config.toml
num_hidden_layers = 12
norm = "layernorm"
final_lr_fraction = 0.0
max_seq_len = 256
Each number is 500 + 50 x the weight over its row's rms, rounded and kept within 0 to 999. Layers, rows and columns count from 0. Numbers have three digits each. The size before them is the row's rms in percent of the matrix's.

# layer 4 MLP down (transposed), 768x192, rms 0.109, rows 33-139, columns 128-191
096:434595459494581533509496433508562456499558453499540496467491401607454492404497492572430476602447522545474490556452485483487428508465530468510502469534544456441552450466553485460491549468504544
096:455468550403450465435574462480541480525472543535495602505441508460442495541558439509487496499519529394483458561403441532627576366532541462514401504496476445510456490493546402480491583446428474
101:510458461521457531536521514530433536445492483493464514510444501565493536500540528462471461458450573453393525531454573450579551446518464498488484456542493468527485498546525549504547451511504469
107:508492563482582440516454520499426492469546393412494504342568524420563480502466528471485535501589445514430476504638553500506460505496610484466493513515473446431500528497529470515462501318572410
085:505429433455514464585564462532445561443385512568535545414457535524456490614449439380460510561440570432459507525478517434490556484418504519560478435506515541541532493533531471494476576525520469
116:428531541445466481487491494467435464485516388398548446497484552478534444421642524493420486555527564516439508436517567538463538571508474507465488517533474527443453488474495470540516512479507500
110:543524441580535479425505552480531536489528490569459535466484460492532532491354579439509535464464395549616561530569507450457526522510462416467554590499537516524536501541564533474507458473492568
092:458470479520470530404505436447482480526494576478496544414508559546441511539581507472520497437454549515491419537458519534497517625526562554386492474519478447535575457501573398534473521463433518
096:368542608493612535408531508475539511439357484433472468487498547482473456617516547502467441470535441590560459490458547598489537488569494498498454465558451565505471452374453496477464513469421527
097:544596450435484438447554552519480486430549509503443458462570515527482476490461469479468533540419553353492505574509455477494468588508538486465583566581440594497517504469481501514434560501432425
099:506501479380469509538557437440506534491464529431410452564433556406499542523539473477443405456476530528517576454552414394479432470446472544518448552477582525517409500451443454518488448462503500
101:489406381430554470514542561440479498465433445556484461483522459493427512591414543592498502532454526526518515483403449522545428394444393537522509460445541486533402434496509571493554407556462386
096:534505479495488515568557538502535522452426426527472400480523552629448546517501455504478490590440472477497355495511523535425558447498433463576465515485503569440510424513563556526578522493446414
113:528484499537589432449484515529519489505391536487479535520456497577408457618475514590497478496525464451530472480491474583503483491552356526512458438552429550527382544502467546439499463426469488
100:423481493491565500432429541487535455486523532556514529582571498450452573518608606393570505553536496425620461527600602425495572515549510533502491458527496453513429579485386536552537536507550460
113:570554447523501518481494487423565377433645439540426503485429584482449469463453538515435611485449495500544534586471535527502493460501596463386471535434453485505429463439540456610547511476514541
092:591513578504563466462502440518506548430469549527452479479485481494504425454403390561512596495416499545475580498455514464456488566529419533558529469522543534574543499522488522487530490512406459
088:514472587522544543458574471508575512494494467502507505450475629479500515445504516505440389473455587453585479450395443509478487474522415421383428474612571531514533450437526497544515536472506473
093:468495469510499494490491399464500397570459445414471513465452549525517445506567462478592480451540479384570466565485492500469503530525570506586482535608508436441506559539547503531509443524506587
106:562501450512590510524465560479410474470558545446569515496422455454551557537451501520535499495596559402615487484543443443579567624456547567597455524484548581483540475445525515539524496551475527
114:516424553482448483472558561524533482497494513502517477547590428496479556509538507584556526612499473566523546526552510512360510447468503426454528487505473471433494521463474548449558462524486548
102:472487533432518505525545455451422494512516476455514382496508569479392527505518436448486499535510493533503483543522492466415547523457552423500519600547445500604546487425512549535476554458553597
101:473469545486433463509459517420519525498493600458526500448540494567440412561484398511642561584513449473508480518525514497508517422523488447545475484479480559500500434467482438574509427526502461
102:568497468537482570470466570528465468567583528519426475416535495540498527490489515510525471566509492455478469485417486501461470505513511509592482406529523532443642557563504514540502471500420512
106:593500467498526497504578592438499485466516505508501418487503447640471460601534526558560449553521461528439490503485585472572553525431473502501446385506458567484476536416455412524482465385416520
094:527504583453529607543483502555533516449406490502550459501439552573480526486450485628475522470470518524477430561553380486499425519561466551535451388612481495499490509458523507577563480475558467
093:485517585596536488463481537595483546462456522484458475514482436429426608527403476467529483476513428447576488539473520549451521450548492542567542462538443498499512440520433529471507555549486503
099:428486492491550484496514499422418513562525474539463504460496428538448511537554498586489487613523576554440661511539513443519461488539489466570553486625461578454515521542491519531378527434486506
107:468552497538514437576496466521549603445473453514507482557459504596471491544447543557452525497570430463402486391546455565428457527526488508554543619672495524545547528481535469494426458465480416
100:519561536488561436474523457637524513464562568465465524539453450544544495546528517524453380448461470477510456517584443525559593468450562473487502489563536598392536430445563486464449523471569460
086:526584466487506524534505518472545520573521524525564472525555478521525457536464522494558438517522421441557436495512482451486587451530542515513464520477440492434616456463388445545496441444500433
129:534412515466515505389370473450461425517415417533461525469427467516512513538482465443568459510496464602662487501458552455515531502483528528520507407434476391512422517578472457464549472513594559
096:499470574411556536491449516468500515504486481456485444423547569535466536437611547506410559425537505477456496437410536520406521512518497441517443548471476479461513542519489451509497502557475490
103:473526491359423459363518524585502506491429472457469558515541517469544443473435412598512525490463400525488410536494492438457428468429505530413520454516477513519441566522387479491485488542491521
096:505588457472474520459519471459451536568575522517475554441492474545523416498507478536460528480492519460519451520484488542530489627561575557544455547546537570452528413494465461512467485546437495
083:502580620493492529480541450418517500367387464481538404430457517485521512547466477492495482446437634485544539556447475475451497537404585490562483526486496492470535589522564436583495555503492502
096:416517503478451480529537494526529566437400498516487501456419533413546450515495516507464476495521525510535495437487524525496485488449421477447405520480570548579536463489442472519475501505544538
110:427532475460506503505547462525627464512472526476545542532446430425536543412497446463457446527469537428410605589623492472506519470504527473443503584525482506492453514499501438557485482494510569
095:396397586433464443543532488445531572545488484411445478474440499532557489548449481458471541500472454526470452509550561476488457428571465482538571471528505535407378518428585452491511530505516470
099:483422453462478551487440549608544480420427526441446473526511475534462511452530525485531445513522451505396499530579523526417389545487553619534482523493492504421490471413579598604467534516489485
096:597504489486495524486533500431522520588375518338510421485515524460542531558453547510468525420516565625500475452539395504526498517523552577489556526456490487416468499453557527520550540543555412
111:543479588540370494521475603537515439466542533569449492495540533578493464535566424572433458441503441467486538445521519511548489523600469521573437483462473517500531520506447544419528523480506544
095:441414461463562480474538477550493495460462543470502491598500482494484535595484468447474525460450442471490479534487450542461600439587548456503518556352441558520531544545495520489426554541391497
108:578434469498535551541556513571616481433488470470500470569517553482509519479441507419423577442506493574512508516437514517478514535522521518532368540439508447559534523464432487520559424497488468
098:472493517527518440521497490537356549499434436508541571522455463555346480563556468472548512571607510492464506482500501504527412536456523440474494526546481431521463434454556533505458525453479530
076:448539551509632506505527489519502512404632500576477532482472478459483517488530553474515509558466478464539491438479409470456534456450483401561479481518537488531562509466503464450480500556540470
105:487547478500456461502574476429433553523485568450479503459450405422457538533557497513553499556436580499442499524528551452540526557447502518530587447478511519540483438542528458525418432413601478
089:487483500517434544529523449508503614457477519506482522472479520448468512596442592543558468519471509536473423549456450526468511458397475463435553423438513496537455460412504420498498634476448474
099:550520493467412487446546567534459550468463461535591468495482540564511506550523579477492544460554514505525470480515429605483461561550542398470494540452598445527482461548506531473384440604465489
105:440492442433520502483569422497516577476491506527521492560484684491503461533547489480472506556504464398601469509469479494540510584463504476496560563472494542500578523479488493474525498480546519
100:545484544464528491413491531481523526394492371461511468484532498544400463516490507569426503559451477412467498467454475617462526472495478497533459512564539515424487525469542486545474463469486523
107:424390453394530551464532517414573521518469527414596495442424360538391530501466434441484489463510350542455497539520506523505564477507552551481388522483453470548505472385460499506507503442455482
099:533546567557508546521461525522464484517468528462508520497570548476478579514404487522474525565419533476451402643530516507580484483555441517454469495495563569521520540505509514519505518532559463
097:495554467505460596493557382453512422511530495509540444483556529482442590412475454503344460455513484586503507480565511472501415500507429530524477491450524434498488486452451425416513542474451517
094:505499495592460559554422515515487486504468553445565485519536462564433454478488382482474502457486488494392437453521409420414541491439541541609482492490510453502456514520529421530465420525537574
104:518507505440583514498466542564467521500527521522402513489538532545525540450525551585491519486402492580549518549575524562406578509468518376477500496569554571465546635499529488537498557513507527
110:453527534506420533473533461520597534470523523484533564461540558552522491456484451534499467534429428462519521514422466536487539499450488522549589511407514506492411470537502440618511452551458544
086:530440533487548431609507513471443577527424536507402559499539608520497547398610420483498546534473493476580553464482519475567502482556502511551534452529451427372550530488437509467552562531480503
098:507623509479489546478490587474546556402449499399416445503506449518497515504501463544493459557555468520496481495461536505427440495495522537408500532380431533466511432456484531411418435493540418
103:402605453517581455447508498476481355456515466552451482497495497454472560566499458522520473574506426518475518572484465430461483482545540520513506463568505496436529516504446475419500507510529507
111:440515531448535473457533554483600456519509484524393423431555519554480468407489542475567506521467554479470476487491439486430457454509548514439487566503559479476475474543482491463474493469540544
105:541546572420415466478512401490491594448491538428533467510516486504467543501497465576436505465450462491509438541503438487502519536526484464424526514538419479527476500516581492450499538429566432
113:506491465525496458485507436442575475493456441456538556509527447393432480497544515543546506529495486502537507487602450507488413572517438528477574513512519532530526498450409484500539505489461495
091:566459496495487539566463537407432565430476483531489550521464539573516464488540474530496476519528532384471556493506532491486498492440473462601443523452586435527553543464472519525483561455473404
105:507514549441469456506479482506477429425475534556598445549528492520568541489538519505417533438432559494501549539556474534375537524578485473528529552614490486560528529474456490528560554492512560
114:377574544438418516470537404510492529463433540511528459494491579528489561443483515529456407476515571474499578551467539480552447467471471529481546566566397469458540504465466429653456462468475525
099:454443549465547532580472498491492519514565516512441491475544556504452544621583574440487526421549531528612500598520508481510525406445591542585572415406424476505507425504512543576520560542535504
090:511503586393449567529459523523595555498531503528475435443449446518535545401479544457352485413479477563490536515526442477446499482553549495522465466499499478554499510380533504588487487488547467
105:492518519471387529535496542465506419538518543488529435498537462474468525547576511450488480489416522485503532518501574461487534495426520503495494429465498501392488525501542493536496481500555494
103:415545556489455459459428457506505400570413438433598504445540513541459472597555495497456533489536607499487481554493522475514466470510518478438460506514556497543563532611494421493492399450613603
090:466461454451616561485537493549445490476522502442470379496451394445569609524503480450549444465397493541432526482414468557468494455518434516501415407459547493441514499488547533509476491526597443
123:438549491439564446540516456445578484432534470538541531553516515501447471475464485391488511516435495568618625461515538527508507545531543445473513538407568506440485470451476447497470508499449464
091:515527640474532499447454494487604530460493488504468487489438490526471420492536408603431526498549488458430477546513478478619492541387492531442594499497579525513461476401479485601495470523503504
129:550445449539471479534582458532499423519512577559444497468442533461523490570517427454503516366492429448553545484535441529590545570525487480547595495480491520437483570477541486564488526469515543
116:452434523440472454520443464555540486540531587492455450369509584514545511538413528595474520519537468414521461517526395460539569595470518487523550594538512470475415406499519391497459448415435507
086:544399488585570449555521563505537469481455547437518480516448436570558500529494490446574496504522438479533465544501545473481488529502493556607512472513476511506492495503474500450422458479418527
097:497400422479481428480501426466498527463424532502444402466565562468516549509446429490507509509452502596549449496505458613547511547430548491476522542623481410479546551523423476564477583558444522
084:497499528504463481539486595514524480641423567568558552510465479516546627565469476506487462454549534429447505506549460480514553524367577545495446423569408450471470494581531444484393459529534469
106:482510520497434513494487598554521551395539500536516468447538539437547501573598546507448498545520533609537540539413449536463458454552412544541540551536486494601486445524456541414554534452515496
102:470583552448543629561493518473562497477408558536439509502497541543503491451490482529471509497515569385525520559521556486529477447493515397419450548521528504517580505543552521640472474538467467
107:378497572381463481454524482550497527402558542472480367486512589503429500414494496516449508531411505472432528435418527562457522485530513474459475519581464530538420431427462478550424496441581465
093:471496508530512533549621378513533496444531469507487493595407489533522561519562559511433495451410463460525531529512484457552449509540492456399398448472527522482426508493516544583475447594479481
110:475521569506429535441511533441577530505480598509570512548492452577548450451475466546516586428395528501435441540525462460529486568537476503535519534582477528485435515455461420535429461603436551
101:515464535448455479461564568552531467494505535491545585507518500475532502569504463440508565474504488468518484513492382507505446386580484455537477467468640502519517461506509475581479471476542514
091:560477446495488451493537542485419535482561422394520445493495474483574555493462515520552535527475593521536494575409520499500475483550511450474455556505502487549467503471462460591475423503514535
099:481449473485475627514513541492545546504527533497517439564579464531462458448530558580505502450522427415399488399546457482534571485596529459479478563496513532472480513543473502477499517498449508
095:427432506536443458454474493565488483461441482540546356509466505531500491475492404495462457522491504510495496539592453420553466488560542447547511511529477512565453478492502532484452380573493535
105:583527513599515506453513500499456534565596503533525494584464439499595423565453455484512493563492561484536534454354454490512439447508473477554487554490441607577568458377555476566466396543450464
093:515500458539500532560573516486536485523392501573504477483489442543472604494478456524528520518466536532450445551433488468568606405484469529624405495458519568584521495539546541482491496512484468
112:509545445445443523555490538548498473518443508540475564564489498466476470509568511484540393390571432409539455484494438504478524536473562499537488493555497538384493557482497485509492455500460480
101:506384505511438453452449506487461421391508421496460508387493552546505460592489545470507458600537545508651508542543429501557504554561528450504501469467560510554625549529428552558494501514586514
094:479489516533572561511513470416432637550463453391514434565535520484450471441475535484477479515463525452633456481515466554511523482530561522472411457553544553485403505408510519527524433553492515
105:484438568467503448509401479512477561525470475438523402528497495505500549575421507590420549474444487556414370496471462475500515501447455453504542554546609532501459404420480386495529557492572512
103:516466404480470620414497474372535517512518528504450527539461539440522418461548452467499535450403444488517521439486468467574501508457502566500480546507498477541456540446407423525471504463525527
108:410530604523395568528512527465478678499465480511530416543567503527491475475501556517596400496492477469450523522600520505598570580552443538470464541576505460531548496496470471563514487556447522
087:471612498461459587535647505503475532574553451540493398512504464479491496551507477497594473598521522475488543526489426534452468407505431416391518487475475497534541485544453511514527474465481422
101:509431564413531520518594542442575392560512425472430459457547565487361420513465489470399420463567529633511493547602528463467547500500514456474600521525525472478484521495418517522498499475529451
098:534485477466465488453515546531475551471435520511459441578483438486513629488442586528403562442466511499471583515393481532449442482414528507465442557479467542522466578473461496623468476558420477
098:515488498493477564572614444523513478471600496485508470551453473441470558426447511447525534537479474525505601561595445460483537458513443441488471521436526531530571489474584545549592396561468422
104:551474563476520485454491426507553534500518452489566572543522418562500400567466571532600480531536476430441542525537439479486505451524462503529552479477408525428453535505491459512485454397426481
116:538482488577459554401516519473516445495462530505508540556484478587474413474562459420490493443516499577538501541524451481471530545547529501552556511547587386551452395561404502509508459488433555
087:528474595562410439473538471463508567496513553512550565529578506414533416530451522514518506517417499435461583526482430461520480596457486489519426541505427514576525528469514472558441486535550405
085:513488527461457497550590537546556542601430384548474505500499553555493487527485547490503473507484497593506519535484521491546449465453396507542568411523478534424487415393568495515477383547412517
092:454468510475561390600515553534549463521534500451475472545478444457408352542432544499546440500490511513534525598563475532492539475573476458473526488600520508490547455504527489458505534529530484
097:601475504478515496508561508439461506455453508547596564498454498529389493592499430525475542486533437483487665550529471472490475439462422482410432519570486481518559462549537401475480467403536516
127:453476454505510505553511476480544401572430531508499575453448517468489565442579561472475446556480524515574415504517435595410503457506670511514524478469438446515512554543461508450540522539363465
094:422522609510488507484515527536481421604485538510512527533494596457509516502596565522533473404580547535457503545462512434465442479536481588437538502448408512575520466541569529521451515563464502
# layer 4 MLP up, 768x192, rms 0.142, rows 34-140, columns 128-191
100:560510474490481536529510499405479462493550464496459534493502481487522470557456520512538510544499464588514524456538467459495462510532505541475504525387479420544488519545568478566514401461609483
095:552576429458518503519462519480418531549556432450466571481541608559551504509478417460568485444411540464399463512472451430455533500438471521558582623476468451473533426480427478535562451468435543
112:472487510445455555523534468423457436530511459586582442488585409537532493503470471573523407546515449597500520479486444476521439501516501480548457497438467415512487587585482604519568591533487476
086:549503454429492491491462513488598646517571542415485527462412463484440475440487509405548482615523497484438448477553495435522552516457568488528532469466555513490435526516546580513434493484552533
103:434435423491408495527485460552504488490446424526553591543438562530522468541502539532577588508551588469624486542544465519560520542459490457415423627529520488550452531513485475430588499402439536
105:471480507396503393543347418493461502508470441454453489433479518513523475533562496491511552550548482442407457567503540515505485516576527578493441472554508433407514479465537473440522530475519528
090:549534518527606465460538451467537559522499599487496539395479497584532469511490466429547524466549433550427528451556536505493512430487530476505594567489521557551490369531493452501524459533523466
094:579495487577500535469528546532487488432470579566481449465408491448422504488489524513465453487510403460509471456517561511451515530544582624529503588477507459527507486549441529466459476517516451
092:476486486524542553444479523530395479390547475510490505503475582500489532522444486501436546558530572504559383497509511553472529584441566494392516435470527400463592421504449584455520545490435496
095:583536441500507520448436551557465547538520461492503462531523505514529464514479545464517521479549474462436525506482476504482565608527499614606567477473436473553493474508442460534429499489513542
094:493514515472507538454414497445525474486452445477428416480509416443527535527509550548580527541461386575478556473520546475602432519599511539462495515565377495491442539504491474461470555480524554
099:504484450515478576440384506507455530475512526483464524573549406524539555543437512511512441513528549472505562501495499471547547473470589462494512424463508507542474525607463400569546463453523532
100:628421576601418439489489504448379418577531433507532514537537600485489514428442467481513551491465618418485486514503513479548524556528426496553542542399442480488531541484403491475521483446509594
106:515478468484507530487470530563458554502511480503444531478425490450486531602502471515443529484470485499498495432433613554437498449494459574433442528546485502494471421596486520505376528562567468
106:491551408478552449499514402485509503544475439530415536479488592626555475546438433469550574478576454492501444569521488467436383489444456486512484473520400497424520552487476512488475482509544537
097:538545470546500438488449494483530374498506585544472535483518493526480458411417505406453479533453581476624481462558540503596543495500468454554530542388495467573578436495524443468428479482406494
100:562533485524477450456463472450500505483485404453466498579533439586563509476444559440557492550436473436471506513453484443470568472423595537466414499476502394474514546528468459503558568527473576
080:484462549363488546477405568528533497552542488398624496501448518466474547429536546397553505555429562518482558572596416410529553569501542461509469474485474476503492520457462477483485559525500577
104:508501411478477529498601593537384557516471457582441440429435517576556479515506443525507524513440507500447563442607438532434447504464449400458565433488406560540569472580483486482454403423431523
102:470485440513554509500417527435534454513451410514522469360444481475621445499539495517490427524569461490491472522530566582527486502530476425448471548523432526533506455572434406553461492476418413
101:437460432540499547448545550534643373476558577591568517525541437526580404435451491463491547419556414504533537465441472563472535482454471508531526522379557590580556512601481476497440495428494428
102:509450536532461474552505571537482406530543529426447573478468522425451547438472493479503577430432496557440491478522399466538493493517475434460476463508433499507491483556487519463476482460356572
101:532532415494597520434553557433486456521440488546438507494465495538504514538510599523550592454464439550527435518477427520490521490478468583483485454553554464492578576524465483515551493492447495
104:460436425481497576466486599422541411471476599532572469539437425509490503465478511580486463442594415486470477474436383495446448511496490476468532575371525460517595520529530488436558467502507434
096:531477424450489505510509476547432503511529508436546516494395511519520502515496512506462590466508473507570469533609513441598447473584488427526540409563413582585543458456485463442570479536516500
103:434504518540538479544524515360516513449458521486442497470448592425488432434451533480484566581468538476473389532541479501549532511524516556538500453452509596479562429497525490496527415545423508
095:464598498532457526574433433497482513510624514496432550511435460573520450534532426472447548446525426540507512425544461594539569518486596442492442591518519458479519557525500555467516558555443571
112:456614520504422609434496481523414551476473490464527517523574479537437495430470449577440456551508483530466503461476471493538391492505524543486516520487433503534439494545501505547590517494578428
105:511484496534506475580442463468459563471523445548488545524496570580570422508501535460526491562531535532505516520439507579553616459461465563500553503384446492479479509539550559436443468507525463
103:576567520562497552530489475492488597526440574443482426475506550490528479543514458490462434518502500560545477508462530479456545518490511549406436483490413465525531473517467560496517450472545509
115:455573530475417563452539536512476471501506499439479549516525487487583523534457494558566535423519465624448510511391505473547528484553493458385505444538472495543504536558556504487539479536504461
098:534503530509556444525447521550446494532546494520572502359484522581516490495548553511560493515444482482523548555474565502517522524511499511366488530480523443514525515511522455425474518491568451
091:447517415551537488552378523511493528432514515514506486585456519449617527455561555453512551575550567487425507506416492451502527531403535530414592548490468466439517528428487540501628488447505468
102:487470396593542521477516631455571567559533586501509425562508509531558483542512520409453499439570552554482408484394470539550498466499437415525581515453441495469502426442617459518460458527500544
085:408483447429501611459440541446546584494504587548558500492436528583483495433587500482491558523481579580477466465492445508482492485421509446532486576434507549461515522451541413440585484508477536
092:448431512495453497536422442479552324513490506456508458389499446577500570498559566389582467605557487536541461527450468471510553507530483525623437547457371542581567474483477455514509478459536593
106:528541515551550499442494622423520486565539528500529482487546439483530491545477492331524486519471467554502460538522488520474561422583516490560574545431442516507548445543561498467505498457443538
093:529501441471498485455454422477549432417506408446608504476460492550507503518412496424481563485439482475494549565450581536496512637464434525402449481533450477489535508541508482465493494493504441
102:494482529464523572450546568546453577536498428420447540468528417462493501513563476516535501472532465518486473540415531406456429534507417487547573463436505452494545596489535622438511565466500427
101:464450537556490508498468491518542471566504479489500476408526571611509466400572480486520471642577427499475571482496446525436416445480546506453464462494427601544455512462472485411474442449474571
109:543453506528562540485470520560579480550491453540537557473464537455652481529483474465452494480462452496527403489565489496516470590506547445594392498523475538565485567608434404484530445528455497
111:527532469548474481459526614518523494443446497491494482593493427441560440403518554519383539472614396540438534396569577512511500396530446568574402532398494471415553484496541425584501471533519538
106:480401498496578528465419559449546548566602476489501525463462504469576456630540425466539505435449546529470407525484458468420467514499471511481508477489479526518577413470519505493426475537577550
098:590455507520461545449448532441443543556542478461483467455526431528460552484468435495474538505403513581498531554528494446451561440528567547471527457467410523467332479509441449518481540495483489
075:523543407555499589437501511497501461536538492482382479504541433440535440478503476568464422585507494574573477471432581512467486575532573510484493607502430445481511498544484466427540528457414506
087:528514490577452531441541432479529498365532534499517495529471484506515530451475449484515493473419574436490556437429432486429491489532502485559420499594526432568534535401448437604549392570567479
099:485511496579492530411440522446572371476526591476503568492511436498489501480471474478546554543458534539576512594496513529492447476482619557500413420487491511491566475626534481476460434463487509
095:483560612362448522350584442423539456513470478513462547462478419446478501586503523500493528487498473580552533511468486505450428574523480498483498525488458428449487597492502545495478389611485430
087:475492547467502542516568529448460434518589417467549545562495503577512574539512402494575523502495369484471597434483476479433475475499553594572581420538407481510478540528484556566532486531527494
097:498528522489511631386475465537492500481469481481550403478519583506506571520554495484550474469523586456547450430456434474516552582509552371533533543471431625457506415532537504491548444523526558
110:482560494530487459460544489469534498511454462488479463535394525501490487433516519553418427462547521468462523490516460600492521452476538510452425546406469504491410474480538471536468421515506519
106:402533466583462480467527429515450476423481484507469554609428511493569516467561485571487506528468458480431559465429479448491484433504605552540375476497408509509459504471468460443516468441475566
096:494488506523432453458470520463446524473493489529489429496530516454519505472433468528412523433447505510500504553505456482533393520438479567525541451515432434431413485510595566470565396566536498
096:566403513520441588516560511568607546515509518595491510545497606509526483539448501528488550573565545458449438471568535492519461454490527426614558439469541484498507554449510534451538484506487520
091:425480480529515464549586496467479452464494590526542499431442531441477556482395530460520460556498439462528540355508525388518524479493535476462492527513468572486471513610465515479535538417565570
098:598459450413461493480474427507429501541496554406453510428560472474512528436540497497550520530564485586373520525518471549475359411516508429468485447514448475544551543508471521495473436469469529
090:549425407461401419529469483474476476534492522512559501482474390494469498542551523541591534475486542555401391526488529455439495499576569522430544574449491469581348531545519536498545513497493541
104:551386534465471424518456417528533407513438537426512553475398547510518531575479507515599495495496529406635523603505512473566637579469491397549584520503530547611474542519464520516566429450485547
105:439522482482444520485477497479441415499508471436516539453567414497515508470493579517582497417600507444473501533488506566412493365581384518527510503579586505496567500510471459535534487537467565
099:602519460425440472578446422442432522469529589586533363541485489446529505535433465616463592517440407489555503425437510528532612509568528490481510456464458528505421488528467475555562476431477522
099:577385420507577475508463602479480504534560574516521529538571422508529457439488505450529494474512524476554515548494529575567543549501566548454557547444538571419484466473508521559514454494521484
115:507550491475380515518463442458462485594542467515425459487527471527452491411465501500503443511572430494490440461540548501373418527475574575530413476514524443518518502538453533527496509535585533
089:550478490524477522565396355526523576464579542575468458459471535580533419525552424578513577548582435553485473365609482398600427521461559503530459463494371466509462445572484519508471549550503458
098:516577470458459600490475618538516418499602499476497525365540499459519472429465438543496443484466526443516400384458536486441532505461478496475368518535494451432438554558532551478488489531541528
096:501479492557450477453462454532472434472475475444669510478417574506464419501432596470525484503500380425510509524483532531506558480559519577564428459473434463427494601479431442520501597439437532
098:536450476497467557490555447532489526548471506449527415393542499523520425462544539441413478540529543526506570521486455537469458484584524494485448523428459483545500556602521529473481493450523458
092:468402558481535475516501442525545527455515472455459462567449516482490498438330538327541464563549435507517522508530550476495463529580575456513481527501479463531477558526516531457469483518538521
110:514506437518592515500470462480463566548537458458428548498430402495544416475472554537514426509467454461536393476512582443504567423451522459588415548616493500574570553500444587508472487495440571
097:559520433550493456459511537457599509477564369582534500529582601483595437525488534550501412499562458488508584458501540477442501524489493503481449558531537481512565538555536540458495509559568426
103:585589460502496598471486420558605517498580514500559535478522429450430527533446466398417442425483459494477563514537537541500526607493486465549517505561482523467573478538539432449475505502439493
103:450505529426554500495484525481474503475538565488468541402461564507466575439536396515500506514568494473419546500539523437424477431516393491476492442496495470437451550471488540505449499439516421
089:437540497515589529532492589497388437551445406524483534529523460499512574469436518377456537559503513446434412553568438512430518456558542461535532532423406527533520489506560412481583562468492423
103:484593547525548477459440475508448505533480551528535516534500429594488450534516464455546551572544463515582520504431524452418524481465650509582528505535559461495572490452592513551569527520442566
101:509499484501418520572591566490485449492470457539499519491591541411439567488484436483487511480526467613485498490443547419491413419613443526456534459491521573582565479488515523549556371526433470
100:576433484435560580473468553411471431449549480523511453534510493487545579467568546477499553527525471549472501431503525534512603430584477502532566509489441524561443435473486480668550440573428454
104:480432490574511468416490529520554557584472473417496498549475465471423433521486518557541516471545490455396495436510485452457452505483470552566500482548422540505478599592470472441530530545485458
101:560460420511488644480509526457497535512578539428445530462552462458526478471496498440515465552563509480472543436591492503496493519467488493455537467519546414491549476595448497408355470507624503
112:473481564514417472435583492563463524491477537615487515456489420517506402480591519535510561464487461576520521522425584558517470439561494495425559494440476511492534471432541507472471514422496510
098:384468541487474506481499520481504391504482582454549525484420519458482429540518563489452432554497465542453471538361518558551574480501470476596406466426386593538485497471496430543466472498475568
104:497488478505452458434583453512523497505449597589586475524493423570516493518471570567501487513500531550548513454510484409549496453582561500526492427534522520483504458589437448415565521515496462
098:444464512490490607428553505464494467513536493435411465422578373547528448596528469529398524492535569518447519511453425539500458441501543536469457555433470530500450520482542505437456556472525595
106:364478535558481567445475538514484433482557500498466445430543542510523494490489587519470564528491425578558512523476431464550450465445618444478414521476495353502518482565531439439455442435556575
099:498483515512492481567492539509471451478542537525483539510474479611483416545504418511471491536623504469529437541564496503507578433459533426416527524442443528428465526631497524525513446457541594
100:597540571502493456511539561400536488457506513531481452606564413468481498496438515571597502547495438456554506415497535458523525539499526512504447524472370426588502503504543471489502467517543505
103:382504443460434568527513451464446446512513466533492493403446518404418533568443446533586493439568519447553502517556510570528538431543519489533594467537534498522478512547503597414476410490488426
094:438522505409453457348513369570519454479470539455560481488585442564571459514426525520510519521492491474519442476539642498476451504453584508424501558462531484467576527476488399461477484493535477
105:396452515500451364422468435429503513489537543420461501561525417552473467453462532558463521438599484559497440486442478476441634516506546523445479509486529547532508539490511533528556442396483561
091:402465475537411477517480494557505446556442510508480506402552443523447470470492512503495442409595451485527537518515400574498394479496621510387502489514497561453490486555534499436508475484579481
107:482381480508412475583582489541434537491469482593459525538569501494565544479465446571522542496489590570448421541477592459535396537543470556531522506482451516494475555453516495428547460563451561
106:463555519450473511512552546533507481503568471557486532602490498398541408475494464469523509389473427493395468518439551492454557401508455490503465467489481520481431487459498394449472452458446590
092:557461518497427508492431573520403524593493439552453459502592475547518486546548523566525516506523382475506504638427444545460504590516519472539543594506523450540524510454590528511475471456501527
100:473504462537506578475480495509469490422567628472544536488533550448515493436504469438538555501507483415543589544413542540504491469562486526454468544478526486516529481474489536410402428508552518
100:493608411519483409475512507537439535466437451525521415392514424573412454537487534535494488626471466589429499471583562541492542566526464533522525492546465401559581470573533426546513575533393580
099:543437490515509480554490393456537488414505463495544420485513526576561473428549454547490495452475576588527452514525441638515418487466454406420520528475417411500495469597487469435529490519453529
097:499480428477487539453495447469465494463603465463575561568563429491572499558516492538475425528490431408568562407465500428448535527464622596546564429484485550610520434454533410471508439497410546
104:518569448475408593564596527450468551449536555407404452497515437472459501457474619500452470493511410469453555528481451414464497439478449580578471491528470522549512476568552481541553498469514519
098:541387542492488476510505500465497568511535472457492472440498487544493484449442537492587555389478473492460507422499469428482543589541500606456428454481441509521487495518543561448462434466490471
106:450511563527448520482444514461465589578495430479454457477487457444532482578534510442536539525478453393420506511585396511493473567542489558423450446455447442516468578490386444445502568479568537
109:587495428484527526480640463396515506455431542487493425427424528472505530462532531467548538568516535429541554454496552543454547449479537471457423459396421562526553394492479497445464471420518450
113:487548521525391460485501543549524501534564428515493409413498494564540486527476368479464623513641463462494500528473596479465505536443491536466491507475444491495469505592510564567525448505512526
086:470484477473525414514492546444505456501567528451519568498521456509381468617526456505488476543503497498554586428588503514521514420543500533534502525439461443405496464444544551593469449508494558
098:552562524579441472462521533450542542516461448398484452420588417566461521481506570464506531541561493577486430490562468534486483433498457513456558447475443420522461510532551568524413479575479471
102:435449465535602475463489435454419519510550518502482502501534513414485470522506536537442482566466471456463503549494436421534557358434523542589472450481568552527486458475631467442537479441509492
102:524491468544499531492511516447584482497541450459511456485545388523449460465473418531560514533551501444523531441487557526490426516432556416528473510423470421510557476512514414566581477539510471
117:569515433555539500530550397480538515556536602498508474545489407428527468499445489549468531477527517596441514532558454555474537440545540594539432472586504455538517540596429582468496547479506421
097:528461432582468446544539449501489523408534550493567522484572482492554419468476507467479508509523502528607494546482477474482455525507526438520492494526452533546436571557527474512528523523452516
107:472490412450498545433466489529496475456576564498496453488457454507510442440502535466496538452479503487557521455404570475530511513481498511532453534396405414510442508578553426490519527515469381